Weights of a small transformer language model: capped logits.
Each number is 128 + 24 x the weight over its row's rms, rounded and kept within 0 to 255. Layers, rows and columns count from 0. The size above them is the row's rms in percent of the matrix's.

# layer 2 attention query, 512x512, rms 0.1, rows 233-255, columns 256-319
size [120 114 121 118 124 122 120 120 131 117 119 123 123 120 121 124 119 119 117 128 122 122 120]
[[106 108 107 119 135 184  97 139 131 136 114 109 125 108 109 115 143 116 100  90  52 102 157 127 111 118 141 144 174  98 171 102 114 170 117 135 132 150 101 130 117 158 134  80 147 127 148 147 142 126 125 106 141 126 120  75 118 129 125 148 124 119 129 119]
 [128  96 107 148 139 119 112 148 128 166 173 116 129 104  84 129 149 111 105 118 122 151 147 126 153  95 159 126 115 134 148  92 110 129 105 163 176 127 118  85  99 132 165 116 110 127 131 106 133 142 154 128 141 127 136 116  99 144 141 135 107 146 151 121]
 [149 120 138 157 163 175 162 104 130 104 141 174 155 150 116 137 132 124 153 150 102 136 126 107 124  82 148 150 139 166 135 110 129 108  87 119 157 164 141 162 146 116 137 133 139 103 193 137  80 144 116 116 144 131 111 103 164 105 109 140 171 118 104 108]
 [115 113 126 131 131 124 131 158 110  69 108  90 110  97  84 142 133 121 127 101 103 189 146  70 122 166 104 148 165 129 141 115  94 114 142 138  78 109 151 159 143 106  95  94 103 141 144 160 126 109 135 104 102 143 132 126 117 142  98 112 136 142 137 117]
 [168 158 160  91 130 126 156 111 115 141 147 111 131 142 109  63 118 103 111 137 138 137 103 111 181 100 107 165 153 123 117 140 124 117 121 166  94 158 117 119 108 141 151 156 124 180 125 132 173 176  82 118  78 128 138 129 161 124 144 122  79 160 108 102]
 [145  93 156 109 111 173 128 179 110 106 174 122 135 132  95 149 126 127 105 148 142 142 114 154 167  91 150 146 121 138 123 138 203 143 124 152 138 141 137 126 130 127 146 167 159 169 153 117 121 139 124 116 135 129 102 129 151 159 118 135  92 129  63 122]
 [164 139  83 127 113 141  78 121 120 144 179 169 162 150 137 155 122 132  97 142 151 122 123 151 138 159 105  98 132 113 113 176 186 120  95 102 127 168 131 123 112 146 159  92 108  91  99 158 132 114 143 132 110 130 109 103 142 141 144 111 141 104 158 144]
 [120 162 142 129 150 124 125 110 149 141  84 158 133 115 126 148 113 145 114 127 129 165 130  74  89 136 121 140 136 142 151 103 150 164 154 128 144 111 140 148 141 136  99 138 126 135 126 120 115 113  96  94 113 136 150 145 107  85 123  76 153 169 123  93]
 [153 141 105 129 120 141 141 153 116 166 107 129 130 125 141 140 121 149 137 141 144 193 122 123 166 141 125 144 120 142 141 162 148  62 113 123 108 117  86 106 146 117 133 173 138 153 107 149 104 148 135 147 141 125 159 128 121 112  87 116 128 155 124 132]
 [111 124  88 207 121  68 139  98 126 125 138 140 155 123 122  90 149 169 100 145  91 141 139 159 133 157 152 148 166 142 124 188 114 132 101 153  87 128 112 137 115 115 184 125  99 133 166 128 142 130 106 114 162 130 101  98 123  91 125 130 129 138 116 105]
 [172 142  89 103 120  93 101 174  88 167  95 103 107 110 142 107  95 143 142 131 146 130 116 127 127 128 133 130 115 121 154 142 121 206 147 149 124 113 113 135 130 128 123 147 142 152 112 108 128 122 121  91 129 148 109  99 144 112  91 129 125 142 141 152]
 [127  84 119 122 144 178 130  96 137 145  91 118 132 139 126 117 126 168 146  91 112  89 111 102 121  99 131 164 111 121 147  92 122  96 103 114 113 142 112 102 156 176 132 159 146 131 119  96 127 121 115  98 121 137 138 123 113 115 105 168 113 101 183 162]
 [124 111 155 155 160 115 133 104 120  95 194 109 141 129 126 107 115 127 153 156 157  76 100 158 180 145 112 152 131 123  97 148 122 143 117 121 170 174 131 137 114 114 107 123  98 101  72 121 140 102 135 107 109 146  84 102 139 112 116 101 145 117 146 143]
 [ 98 105 101 125 135  76 124 142  97 125  75 115 185 100 144 129 126 113 117 143 153  93 147 120 125 108 170 133 126 128 125 162 115 124 143 168 115 124 114 113 165 140 139 112  90 104 111 150  98 169 113 144 147 125 169 175 109 135 141 101 135 136 133 127]
 [158 138 115  86 147  96 110 109 158 126 137 132 127 138 134 101 135 150  97 123 117 132 116 104 131 131 114 147 108 129 111 148 123  94 105 120 131 149  97 124 136 127 155 177 153 124 113 118 133 115 125 135  80 119 125 115 135 118 166 138 162 128 176 131]
 [ 94 140 146 137 132 170  93 133 161 126 135 107 139 167 141 157 116  82 123 130 157 149 116 145 143 144  95 124 115 113 120 154 112 196 134 151 143 123 157 126 176  97  74 124  91 121 117 141 134  92 151 108 156 134 139 150  75 136 133 107 125 136 164 126]
 [159 122 125 111 139 140  85 125 175  97 174 125 141 122 134 112  90 158 115 140 144 122 100 112 109 134 117 120 125 158 121  96 140 161  97 129 187 117 144 109 126 102 141 172  81 123 136 146 155 111 154 141 155  89 151  88  89 121 107 127 149 124 107 104]
 [156 136  59 124 132 126 127 111 137 121 123 107 148 124 116 116  86 161 120 166  98 122 114 109 108 167 108 173 129 114 159 154 163 130 138 169 109 122  88 103 131 110 109 133 140 123 140 108  89 150 104 156 129 130 102 180 117 143 139 132 134 141 121 122]
 [ 90 142 124  94  95 164 157 118 145 128 190  98 118 141 156 110 138 131 121 126 186 106  88  99 112  97 153 122 115 147 148 115 126 139 168 120 135 112 136 139 114 122 129 154 111 141  67 107 107  78 124 107 143 108 155 175 146 111 156  89  94  97 137 111]
 [112 116 148 143 130 101 125 108 160 114 141 141 154 139 136 116 157 188 131  86 117 158  92 141 128 159 117 104 135 145 132  95 148 139 122 110 137 100 162 147  70 133 138 109 134  94 111 183 146 116 149 105 143 135 131 137 188 111 121 158 137 139  94 130]
 [120 125 113  96 132 141 111 156 133 135 106 160 154 156 127 133 170 111 157  98 131 125 111 171 153  99 138  88 122 116 149 157 121 202 129 115 135 131 117 113 127 132 128 113  82 155 160 131 148 128 129 136 124 139 144 141 109 126 146 102 133 148 117 144]
 [ 85 136 139 148  67 137 161 153 115 129 154 129 136 146 166 107 127 135 143 153 181  69 142 163 112 138 134  89 142 118 145 105 140 124 175 126 115 125  95 138  86 110 144 141 123 107 113 119 125 130 129 139 113 113 152 101 150 131  90 158 142 149 133 134]
 [113 144 102 134 143 122 143 100  97 132 106 120 100 103 154 141 116  61 157 101 145 158 130 192 132 120 145 128 118 124 148 147 141 134 115 143 130 180 139 124 202 143 143 125 168 105  99 146 152 134 139 150 112 102 147 139  72 113 153 146 141 114 148 130]]
# layer 2 attention key, 512x512, rms 0.0979, rows 233-255, columns 256-319
size [122 116 121 116 117 120 120 118 126 117 116 119 122 119 118 119 118 115 117 122 116 118 118]
[[165 107 113 128 127 134 117 167 124 128 145 160 127 115 105 103 121  60  90 106  87 131 116 141  88 137 178 112 167 142 155  96  97  88 117 156 163 122 125 143 105 120 143 183 132  95 130  91 118 115 102  90 143 116 135 121 144 114 104  84  96 175 107 119]
 [132 113 104 139 114 120  98 138 169 169 155 125 137 122 105 127 200 145  90 136  78 138 108 148 133  95  94 104  96 151 153 124 129 116 113 175 138 121 126 108 113 108 131 125 110 126  87 120 102 118 165 174 150  88 132 140  93 136 100 130  85 129 146 130]
 [162 105 153 167 122 156 122 140 152 160 108 134 109 129 121 161 154 110 130 157  98 124 166 121 111  71 104 120  84 127 104 143 124 101  94 137 170 157 135 109 137 155 114  98 151 147 140 140 121 148 130 121 144 123 149 126 141 119 127 142  86 122 133 119]
 [137 132 117 109 155 123 135 173 148 162 141 109  89 144  63 129 132  87 123 144 122 135 144 159 136 135 121 119 126 132 137 153 170 151 154 104  88 122 129 118 126 133 149  94 108 169 158 154 134 126 162 136  95 143 167 117 156 109 138 134 192 110 128 106]
 [174 119 122 109 125 164 121 129 138 136  99 134 113 118 125 119 136 133 142 148 124 138 107 109 114 125  75 119 183 126 139 145 108 135  85 175 129 174 154 152 125  93 143 153 101 103  63 160 131 111 104 155 108 133 157 139 156 106 168 167 117 119 129 110]
 [154 179 158 136  89 139 127 142 110 132 141 129 154 117 171 100 157  85 194 128 119 144  98 156 136 108 108 106 148 121 119 111 144  90 109 103 128 121 138 144 173 128 114 134 162 139 108 121 123 136 140 129 126 138 115 132 133  99 109 135  99 139 101 104]
 [137 118 137 186 115 142 136 151 103 137 146 140 158 124  88 109 137  93 101 137  92 120 141 181 108 117 110 106 124  64 113 103 120 113 138 134  91 138 126 135 117 103 134 120  76 149 116 173 166 140 147 103 120 102 145 141 133 124 187  92 148 110 134 126]
 [168 143 149 117 145  96 120 123 132 119 116 159 102 131 128 133 136 149 146  99  99 139 147 125 114 146 100  99  65 108 155 133 130 125 122 112 126 134 140 121 148 164 136 130 134  97 148 156 101  94 123  53 128 127 149 109 164 126 110 108  70 119  83 123]
 [137 136 109 137 154  72 165 131  77  48 139 150 115 148 132  89 124 136 149 171 129 127  98 156 103 167 108 132 119 143 164 102 156 118 163  97 113 117 111 130 106 144 183 155 136 136  99 131 134 104 135 129 136 114 144 139 135 128 120 124 136 135  70 149]
 [120 145 139 145 141 128 155  91 142 115 129 159 154 151 106 119 152 123  94 138 142 142  98 112 144 139 106 109 111  82 117 176  93 128 157 172 133 115 151 142  75 104 145 110 154 129 133 135 138 159 177 126 143 142 152 128 155 146 138 157 137  94 146 134]
 [129 166 143 133 131 138  84 148 146 124 103 142 121 113 135 121 139 141 144 105 115 104 151  95 166  90 142 131 121 101 127  98 122 156 131 164 125 162 146 112 164 133  84 135  95 124 104 107 117 161 136 102 126 163 162  85 126  91 143 121 103 153 163  96]
 [144 145 148 117 126 131  92  82  95 126 126  96  88 127 123  85 104  54 143 104 111 141 138 146 119  86 127 168 143 109 131  96 121  93 145 125  83 146 104 118 130 123 141 130 125 131 169 118 153  94 160 110 147 159 141 151 104 178  99 110 112 125 145 147]
 [148 107 136 121  96 113 115 106 134 122 162  95 121  95 115 145 136 116 107 173 143 128 102 152 126 139 124 145  95 132 136 180 120 137 139 173 138 120 115 135 106 117 114 137 105 125  93 154 142  62 137 117 153 151  87 146 129 120 129 110 142  96 110 129]
 [150 137 131 111 111 122 115 133 103  90 100 138 183 158 133 155 144 132 109 118 150 152 115 158 112 117 147 155 146  88 128 144 117 133  89 143  95 153  63 142 145 155 180  91 104 109 100 145 107 137 109 155 151 142 116 126 131 133 101 121 160 118 154 118]
 [144 173 103 151 131 127 128 129 130  97 141  76 154 122 131 136 112 100  82 170 153 125 130 132 110  82 162 142 120 130  70 149 113  77 146 114 126 130 141 170 152 119  94 158 169 120 144 108 114 140  94  90 118 129 139  97 101 141 131 116 127 145 148  85]
 [159 177 138 147 100 152  76 150 144 118  99 117 111 103 130 133 120  98 125 128 133 133 123 176 152 167 130 149 173 145 131 112  95 155 150 106 130 107 102 154 101 137  88 131  98 113 130 150 131  81 122 137 117 119 151 179 140 140 144 123 150  96 162 147]
 [183 111 105  78 132 185  61  94 137 127 120 161 102 138 118 134  77 128 128 125 157 139 101  67 129 102  97 149 145 105 138 157 122 149 130 124 145 162 128 132 100 111 123 114 102 135 123 122 151 108 126 100 178 132 123 120 132 136  99 140 141 104 131 113]
 [101 116 153  87 113 155 103 120 123 130 131  82 140 134  85  93  91 149 124 158 141 130 109 121 132 123 117 119 164 162 180 100  68 112 138 136 136 134 161 153 112 113 101 122 145 119 172  83  81 130 118 129 122 109 152 124 106 149 119 178 111 120 134 135]
 [ 91  83 131 142 133 149 155 126 106 147 153 104 143 133 127 162  83 136 134 137 109 120 117 135 114 127  98 115 123 158 106 123 161 152 124 105  97 108 159 156 116 122  78 147 155 177 125 161 148 127 160  71 152 120 127  98 110 144 135 150  93 140 144 107]
 [161  95 148 102  88 151 169 122 142 118 137 142 129  77 134 128  98 148 111 125 128 163 115 177 170 144 162 130 136  99 150 144 145 136 128 132  99 124 143 131 124 118 137 126 103 141 116 160 148 137 149 121 106 158 129 119 112 108 145 135 163 117  82 148]
 [115  99 111 140 135 142 115 126 134 132 141 161 172 139 125 136 134  95 112 132 173  83 111 147 109 113 128  94 118 157 144 133 112 192 123  88 120  89 157 112  94 143 152 129  84 125 104 131 177 120 112 107 118 150 118 140 156 127 141 146 148 106 106 133]
 [114 144 120  89  93 108 152 149 117 138 147 123  80 131 133 175 135 152 108 145 134 101 163 167 114 131  91 128 111  97 153 135  99 119 152 121 127 145  93 103 147 168  74 159  96 122 157  96 175 165 126  81 141 172 127 130 150 137 115 136 143 150 105 156]
 [ 92 175 133 115  97 105 156 120 105  96 135 151 135 120 100 122 106 131 107  93 166 126 130 145 119 148 137 150 118  82 158 118 152 136  90 155 100 111 105 151 139 165 140 114 157 127 158 159 156 101 140 184 124  98 130 114 108 121 119 129 148 156 175 119]]
# layer 2 attention value, 512x512, rms 0.125, rows 192-221, columns 256-319
size [ 88  81  79  81  89  89  84  87  92  79  82  83  82  90  85  83  78  82  75  89  77  92  94  82  83  82  84  91  84  84]
[[ 98  93 164 178 130 145  80 167 122 144 131 126 129  99 160 107 128 129 116 117 143 128 119  95 164 121 131 115 103 180 114 158 102 119 119 104  93 106 138 113 150  96 108  81 118 140  88 116 166 144 103 101 118 104 114 114 140 116 150 142 148 111 127 164]
 [130 166  95 138 131  92 118 125  88 146 115 113 183 116 143  84 134 204 115 114 160 130 122 113 115 131 144 166 133 128 118  98  83 131  85 143 124  82 110 150 114 105 124 123 132 107 129 139 102  91 110 133 174 114 110 159 131 133 129 124 195 182 156 132]
 [136 132 157 137  80 122  96 149 119 138  84 131  87 142 134 145 118 104 140 119 156 113 152 139 129  95 121 114 131 130 121 133 141  97 114 138 153  99 119 154  95 156 119 133  89 138 123 132 119  79 148 115 110 111 131 105 115 134 123 158 135 173 131 110]
 [102 113 138 116 146  95 128 150 142 130 151 142 133 118  92 169 127 140 109 102 144 113 152  79 164 134 197 183 120  99 109 141  98  92 147 106 100 115 130 183 143 121 177 129  99 128 147 162 106 164 153 124 150 125  83  62 140 132 100 165 117  91 135 155]
 [ 79 133 150 111 137 104 130 111  80 138 145 108 154 131  81 130 140 111 132 138 143 121 106 118 114 150 187 103 107 133 111 122 139 170 155 118 117 131 150 120 106 108 131 125  99 117 106 134  97 175 172  94 130  89 130 124 133 143 115 115 144 128  78 137]
 [134 139 134 150 127 133  74 128 133 127 125 164  91 131 101 170 138 111 160 170 129 132 142 148  95 121  93 140 118 119 134 168  99 145 117 118 158 160 137 122  88 107 135 100 122  82 131 199 147 132 143 116 111 131 145 109 111 113  98 164  97 144  84 116]
 [137 140  85 106 114 138 100 117  97 131  90 112 110 168  86 148  90 114 105 122 127 104 147 147 141 169 150 124 101 103  97 133 162 109 109 144 121 128 128 148 139 142 107 127 146 129 125 113 145  94 152 136 115 109 121 161 106 124 110 152 104 127 123 137]
 [119 100 116 133 110 128 112 129 132 122 130 129 133 107 140 126 147 137 143 152  92 121 142 174 120 128 110  79 124  95 126 119 110 114 127 114 128 178  82 148  96 119 133  93 130 140 140 119 112 102 143 133 114 126  82 116 108 116 179 134 146 112 143 116]
 [146  93 117 106 132 146 161 136 100 138 130 107 130 102 118 140 102 128 125  62  99  84 148 144 106 122 124  95 157 148  99 108 122 163 105 140 130 127  95  96  96  96 140 118 110 150 125 117 108 130 126  95 105 108 141 130 163 121 147 100 161 128 127 124]
 [147 154 163 126 137 146 105 135 114 132 110 127 140 148 121  87 158 109 161 113 120 103 120 106  93 140 159  92 144 131 132 142 152  80 137 118 116  96 114 119 128 110 152  81 121 127 100 150 105  94 102 108  91 120 128 159 174 103  84 155  98 106 145  97]
 [144 146 110 145  88 117 140 118 147 147 121 155 156 143 141  91  81 147 115 140 101 116 148 119 126 159 122 122  98 127 119  94 124  91 140 139 121 140 153 155 103  72 154 123 127 145 139 132 149  96 157 127 112 146 111 158 105 115 102 134 104 110 139 129]
 [143  87 135  84  98 125 146 179 131 106  87 142 128 100 137 170 124 136 141  96 115 149 116 135 130 107 165 126 160 124 122 146 153 160 155  97  91 127 119 127 139 122 116 119 139 142  77  90  59 127 117 138  91 149 125 133 124 103 159 136 147 124 138  95]
 [141 154 134 161 132  99  89 137 134 177 149 137 120  94 179 154 123 176 118 118 105 151 133 105 163 126 143 145 107 125 138 156 133 113 124 122 144 141 124 145 146 139  71 116 117 122 115 135 132 137 103 122  93  97 100 126 165 157 125 132 149 122 110 143]
 [181  51 111 127 132 114 125 123  86 121  99 165 179 151 135 155 115 113  96 126 183 116 102  93 114 118 133 137 155 130 126 156 144 131 140 106 123 151  98 104 137 101 147 144 121 134 114 118  73 154 160  85 124 140 113 111 121 129 137 115 113 121 127 151]
 [121 128 184 138 133 153 182 158 142  75 125 142 117 140 133 129 132  97  90 138 148  99 109 155 156  80 109 126 146 117 158 111 100 164 134 133 150 144 144 113 171 111 114  99 120 123 127 150 120 123 151 156 147 108 164 187 132 143 137 140 133 150 137 130]
 [164 140 122 177 129 116 143 152 124 189 106 147 134 103 126 125 132 142 153 148 110 137 111  99 101  87 153 163 162 101 163 158 111 138  83 105 142 137 171 111 150 123 131 111 114 108 115 154  90  98 168  98 108 108  83  73 157  93 151  98 149 145 151 133]
 [121 115 121 137 126  90 156 138  89 126 176  70  92 103 132 135 116 152 128 153  92 156 116 132 101 141 109 124 102  95 135 149 125  98 170 119  94 127 127  92  91 126  80  96 156 174  86 154 106 111 201 153  89 138  90 118 143 183 164 142 155 130  95 154]
 [129 106 124 106 126 200 143 112 115 126 124 145 124  99 138 139 126 126 132 110 102 117 109  99 134 114 108 132 142 129 152 123 129 134 109  91 118 124 117 112  94 118 124 137 125  90 105 157 125 152 133 140 155 113 163 125 156 100 151  80 110 131 136 152]
 [106 160 122 123 145 155 118 131 140 144 136 146  96 117 113 100 130 131 155 132 123 143 190 115  75 120 138 114 141 142 127 117  56 133 110 145 138 124 141  95 129  83 150 124 145 177 100 133 119 157  96 106 140  97  65 158 114 155 160 171 103 114 130 122]
 [159 139  93 123 121  97 146 109 125 159 110 110 149 134 128 128 144 111 162  83 111 110 126 102  89 116 172 186 105 131 107 123 135 144 117 166 167 135 122 183 147  80 115 142 139 129 113 151  80 127 151 116 152 161 114 117 101 139 158 174 134 154  98 134]
 [113 165 156  97 122 125 131  74 149 147 155  78 141 106  95  94 171 128 157 112 139  80  86 104 137 139 111 122 125 141 105 113 126 140 123 114 105  95 109 117 113 159 124 123  94 112 113 120 146 113 134  80 125 141 136 115  66 153 116 112 144 123 111 103]
 [137 111  82  50 141  69 141 115 145 120 141 135 124 156 146 123 160 108 152 152 127 112 163 140 143 148 123 154  75 100 149 107 150 125 136 128 111 151 138 132 146 168  90 160 155 161 151  78 105 181 105 127 134 144  93  94 109 130 107 136 130 104 153 118]
 [ 85 133 194 156 115 140 132 128 109 139  94 125 153  84 109  72 120 131 130  98 133 141 112 136 123 118 107 150 123 178 125 120  90 166 145 116 117 126 158 144 115 116 177 106 124 102 122 147 144 148 146  97 124 117 141 167 135 126 122 103 154 124 128 126]
 [132 142 173 124 168 127 126 141 108 108 117 116 181 127 170  74 116 135 142  71 177 129 124 138 121 126 101 109 135 128 100 149 128 127 123 103 102 123 155  81 112 151  90  97 148 138 117 110 181 145 152 148  87 129 128  98 105 137  98 106 126 122 101 114]
 [115 106 115 148 128 122 155 132 154 162 160 138 142 124 128 119 143 171 130 107 132 110 113 115 131 146 136  54 108 141 123  92 170 127 165 144 114  94 115 121 128 180 124 132 111 115 151 117 109  55 101 144 113 106 110 113 113 173 121  84 138 127 103 112]
 [ 83 115 105 110 119 121 163 130  82 123 139  60 154 165 170  86 133 160 158 113 135 157 128 136 116 155 166 120 110 159 141 132 153  92 126 145 137 114  97 156 119 134 142 143 139 177 116 135 115 141 110  88 138 111 126 108 149 150 167 109 129 118 161 113]
 [175 149 106 149 146 116 101 127  90 126 141 132 121 125  46 152 154 104  93 148  94 112 128 131 124 124  95 101 121 113 153 119 160  96 135 104 149 166 117 152 132  86 136 119 114  77 154 135 161 151 105 115 100  83 119 128 136 118 148 117 126 149 147 164]
 [143 141 168 167 124 108 121 133 122 106 122 163 164 160 139  81 149 135 138 136 128 146 138  97 134 124 121 178 111 165 127 144 142 126  87 129 117 148 156 149 117 145 101 164 107 129 155 102 130  99 104 114 155 163 146 156 115  95 114 133 120 156 125 116]
 [105 106 128 165 140  76  99 190 118 123 122 130 127 100 114 111  95 111 107 126 128  97 156 147 100 144 145 149 133 136 129 163 126 136 120 108 167 145 146 116 126 154 138 150 103  84 118 147 116 109 148 140  50 117 112 153 120 157  94 140 156 139 140 171]
 [100 116 138 101  82 116 129 104  68 128 136  90  79 120 138  76 152 134 149 134 105 116 159 168 129 141 121 127 182 132 134  82 132 116 140 113 131 148 118 139 107 116  98  97 135 147 127 119 120 123 110 136 141 147 132 107 111 113 151 116 158 145 142 138]]
# layer 2 attention output (transposed), 512x512, rms 0.122, rows 192-220, columns 256-319
size [102 104 108 107 100 103 103 103 104 104 105 102 103 101 103 104 104 104 108 101 104 103 100 105 104 104 106 102 105]
[[119  88 131 130 107 145 143 114 161 141 101 113 124 129  56 151 122 103 168 105 152  89 140 103 127  95 129 104 101  93 150 131 127  90 140  93 121 130  91 172 116 130 125 115  79 146 173 131 141 144  81 123 153 125 163 106 101 110  93 125 131 125 127 142]
 [116 122  92 112 106 178 139 139  76  69 101 177  85 147 146 147 120  64 126 161 119 127  67 118 109 116 146 102 167 129 123 164 162 103 158 120 148  76 145 127  73 139 148 136  94 100 177 108 129 140 162 152 132  88 137 114 116 137 155 133 114  98 117 171]
 [ 99 135 123  81 131 111 155 148 160  98 165 109 136 112 122 123 147 159 104 127 106 102 125 106 133 118 119 120 114 147  98 146 144 116  79 162 132 131 151 145 138 110 134 124 121 113 124 123 127 128 118 129 182 122 150 139 129 137 104 129 155 138 123 136]
 [ 83  97 121 127 127 117 120 168 139 139  77 156 132 105 112 124 154 139 122 152 171 136  91 136 148 167 121 168 179  92 152 133 117 140 107 140  90 163 129 164 107 108 140 106 159 124 134 112 119 116 110 152 106 115 121 126 114 120 100 134 126 159 120 132]
 [155 102 112 101 111 133 168 122 107 129 143 170 125 108 123 127 135 100 134 108 134 129 141  96 118 128 152 116 150 127 124 139 134 109 152 124  82 128  71 109 120 128 137 175 132  86 108 146 108  84 130 148 106 139 172  92  85 136 152  95 158 121 186 158]
 [107 141 109  74 111 122  75 135 168 114 157 108 127 106 115  79 138 123 120  99 127 143 111 140 177  89  96  95 167  96 151  92 103  92 108 148 124 133 122  83 141 135  97 115 150 172 148  77 119 145 121  98 142  84 129 155 155 108 105 115 167 125 128 140]
 [116 102 122 120 125 137 112 163 149 155 125 147 150  81 143 169 141 111 170 129 123 119 140 113 109 131 133 106 148 156 112 165 107 159 152 114 148 141 133 163 156  97 122 111 154 123  89 108 113 124 163 161 142 116 118 138 158 134 150 123 150 175 131  93]
 [141 119 124 155 123  92 117 116 135 133 122 113 118 122 155 119 158 127  80 185  98 118 120 135 109 127  89 116 109 122 119 150  92 164 120 104 128 109 120 124 112 140 125 128 140 162 135 147  86 145  94 147 119 116 159 176 138 122 122 141 138 114 112 155]
 [156  99 157 139 131 104 110 116 102 150 130 156 113 148 149 111 112 105 106 135 122 138 134 111 116 112 145 125 105 170 115 121 107  94 100 124 115 106 148 118 140 119 162 135 114  96  75 130 134 127 101  92 152 140 131 135 103 112 124 122 113 130 129 157]
 [140 105 123 161 152 130  99 124 106 146 135 142 162 120 136 102 141 117 120  95 176 143 149 134 125 120 105 129 119  98  99 156 149 155 131  93 101 108 118  88 142 111 126 132 146  94 137 159 130 158 118 139 142 121  99 125 121 155 120  90 100 117 116 137]
 [127 132 123 129 120 144 125 156 114 115 147 149 164 159  94  75 102 154 119 110 157  92 145  95 115  92 108 116 143 120 179 145  92 106 139 152 163 131 132 141 116 115 106 108 123 155 143 101 110 140 162 180 159 161 158 129 139 170 128 116 124 138 148  99]
 [120 118 140 147 100 215  47 101  84 158 139 141 119 160 120 109 130 103 135 119 110 125 118  89  99 151 145 120 117 152 154 138 124 128  97 109 135 129 138  90  83 157 160 122 107  98 129 127  84 124  93 103 168 114 160  98 184 106 109  94 169  97 100  82]
 [157 134  94  96 144 135 114  97  85 118 107 140 109 135 149 129 121 112 110 133 136 142 135 112 114 121 161 121  91 124 157 121 148 100 122 187 139 125 134 142 162  94 101 137 123 126 126  95 119 126 165 111 127 133  84 127 103 140 142  90 112 171 149 126]
 [135  91 106 130 108 169 129 125 133 115 126 124 154 151 153 187  98 200 165 172 164 167 161 124 130 123 144 142 118  97 133 105 107 130 154 160 126 138  97 139 160  77 123 127 163 141 127 168 154 159 130 123 142 148 113 153 148 155 131 178 127  94 145 130]
 [102 113 155 167 139 145 138 102 142  89 103  76 102 119 105 110  83 158 163 119  75 139 144 129 140 116 160 103 103 172 113 109 139 180 142 122  62 116 152 159 129 140 150 135 165  95  93  93 108 129 119 122 134 100 152 137 115 129 107 108  71 104 133 115]
 [115 134 151 151 124 115 151 146 129 104 137 135 168 149 106  96 131 151 147 116 101  87 108 175 120 126  98 129 123 174 142 114 143  84 119 132 132  85 102  98 121 106 147 160 153 133 153 163 117 134 105 125  76 145  87 131 153 102 117 129 136 113 108  89]
 [167 158 162 124 115 118 146 130 167 148 130 135 127 101 163 100 127 164  99 115 123 114 110 138 144 118 146 146 147 142 126 124 128 130 103 140  98 108 107 148 153 140 152 143 151 130 127 121 159 126 127 187  91 140 191 173  99 125 145 145 133 152  88 100]
 [177  97 134 115 119 112 119 174 114 109  97 141  89 125 145 166 159  88 100 112 134 123 131 149 184 105 165  99 136 127 122 119 135 149 132 145 143 133 155 161 136 156 148 144 108 117  83 142 152 138 130  92 112 113  97 104 137 120 123 102 144 137 166 135]
 [156  77 116  93 142 128 172 111 115  89 117 101 112 111  89 123 144 150 124 148 127 108 125 133 110 122 102 152 130 128 118 143 174 130 121 113 110 131 125 110  92 110 119 154  75  76 128 117 119 160 150 150 134 142 172 189 102 124 108  79 111 129 170 121]
 [177  76  88 167 127 130 110 123 131 126 163 148 133  91 144 114 102 136 113 125 124 140 153 210 136 121 145 143 116 111 131 103 103 113 150 120 160 141  89 110 168 197 162 124 160 114 138 140 142 142 108  91 157 106 119 118 136 117 116 113 164 136 127 126]
 [ 73 115 152 121 117 146 147 112 110  70 101 152 156 139 129 171 149 111 119 141 145 153 138 133 121  82 128 153 177 131 127 140 127 112 148 144 123 122 122 153 152 131 129 130 191 133 123 127 170 117 115 149 161 124  93 104 148 156 125 135 140 158 122  79]
 [ 94 129 121 125  97 102 125 130 130 121 144 132 123 154  97 133 110 130 119 151 161 140 141 105  94 108  90 107 125 168 170 120 172 146  79  89 130 126 133 112 113  87 149 146 155 173 139 107 182 128 111 118 102 136 147 162 129 108 104 153 160 138 123 117]
 [138 126 141 108 101 104  93 129  76 101 132 138 161 119 150 146 162 133 129 117 100 152 149 140 126 145 127 125 137 131 128 120 133 134 125 140 146  94 134 162 133 147 117 110 125 123 186 107 180 129 129 175  64 148 154 113  80  78  78 131 102 145  91 181]
 [122  88  73 140 133 160 140 139  87 142 123 100 109 143 175 123 187 130 159 139 147 139 138 152 155 136 124 112 148 119 162  95 116 139 129  93 124 140 106 112 159 132 175 111 159 143 100 106  73 106 123 169 129  91 121 161 153 150 135 132 140 159 148 153]
 [127 165 136 131 130  86 117 162 150 117 121 136 231 133 144  60 104 152 103  93 119 163 172 166 105 147 116 123 128 128 128 103 132 100 117 154 114 160 108 116 122  39 157 106 126 186  80 136 130 126 161  99 161  84 118 118 114 134 122  89 153 132 165 164]
 [138 164 140 170 127 133 130 120 108 148 124 109 142 115 114 136 111  81  99 131 172 114 118 162 135 111 121 151 148 117 131 108 111 139 113 152  96 104 127 118 155 172  87 170 112 147 116  89 143 133 128  99 121 111 120 138 149 128  84 127 139 124 126 132]
 [142 155 151 134 131 116 136 168 100 166 118 121  81 143 118 130 136 140 150 119 141 146 120 147 111 125 140 113 121 127  90 110 118 106 146 151 104 140 157  82 119 138 150 148 137 111 135 129 141 146 141 153 140 144 122 145 138 118 131 145 135 144 142 105]
 [ 97 132 139 130 109 126 133  98 120 145  80 144 124 117 111 153 125  70 119 133 114 155 106 144 138 151 112 126 160 142 163  90 110 143 151 140  83 109 111 146 118 129 187 127 108 111 107 104 127 107 144  95 110 143  90 131 136 135 146 138 160  94 125 111]
 [152 138 134 119 112  87 121 130 113 117 142 159 108 117 118 140 151  83 101 164 171 115 164 131 167  82 102  90 117  98 122 123 147 189 134 142 116 108 151 132 116 145 151 143 153 173 148 162 149 125 128 134 148 146 125 130  85 102 134 125 106 121 127 136]]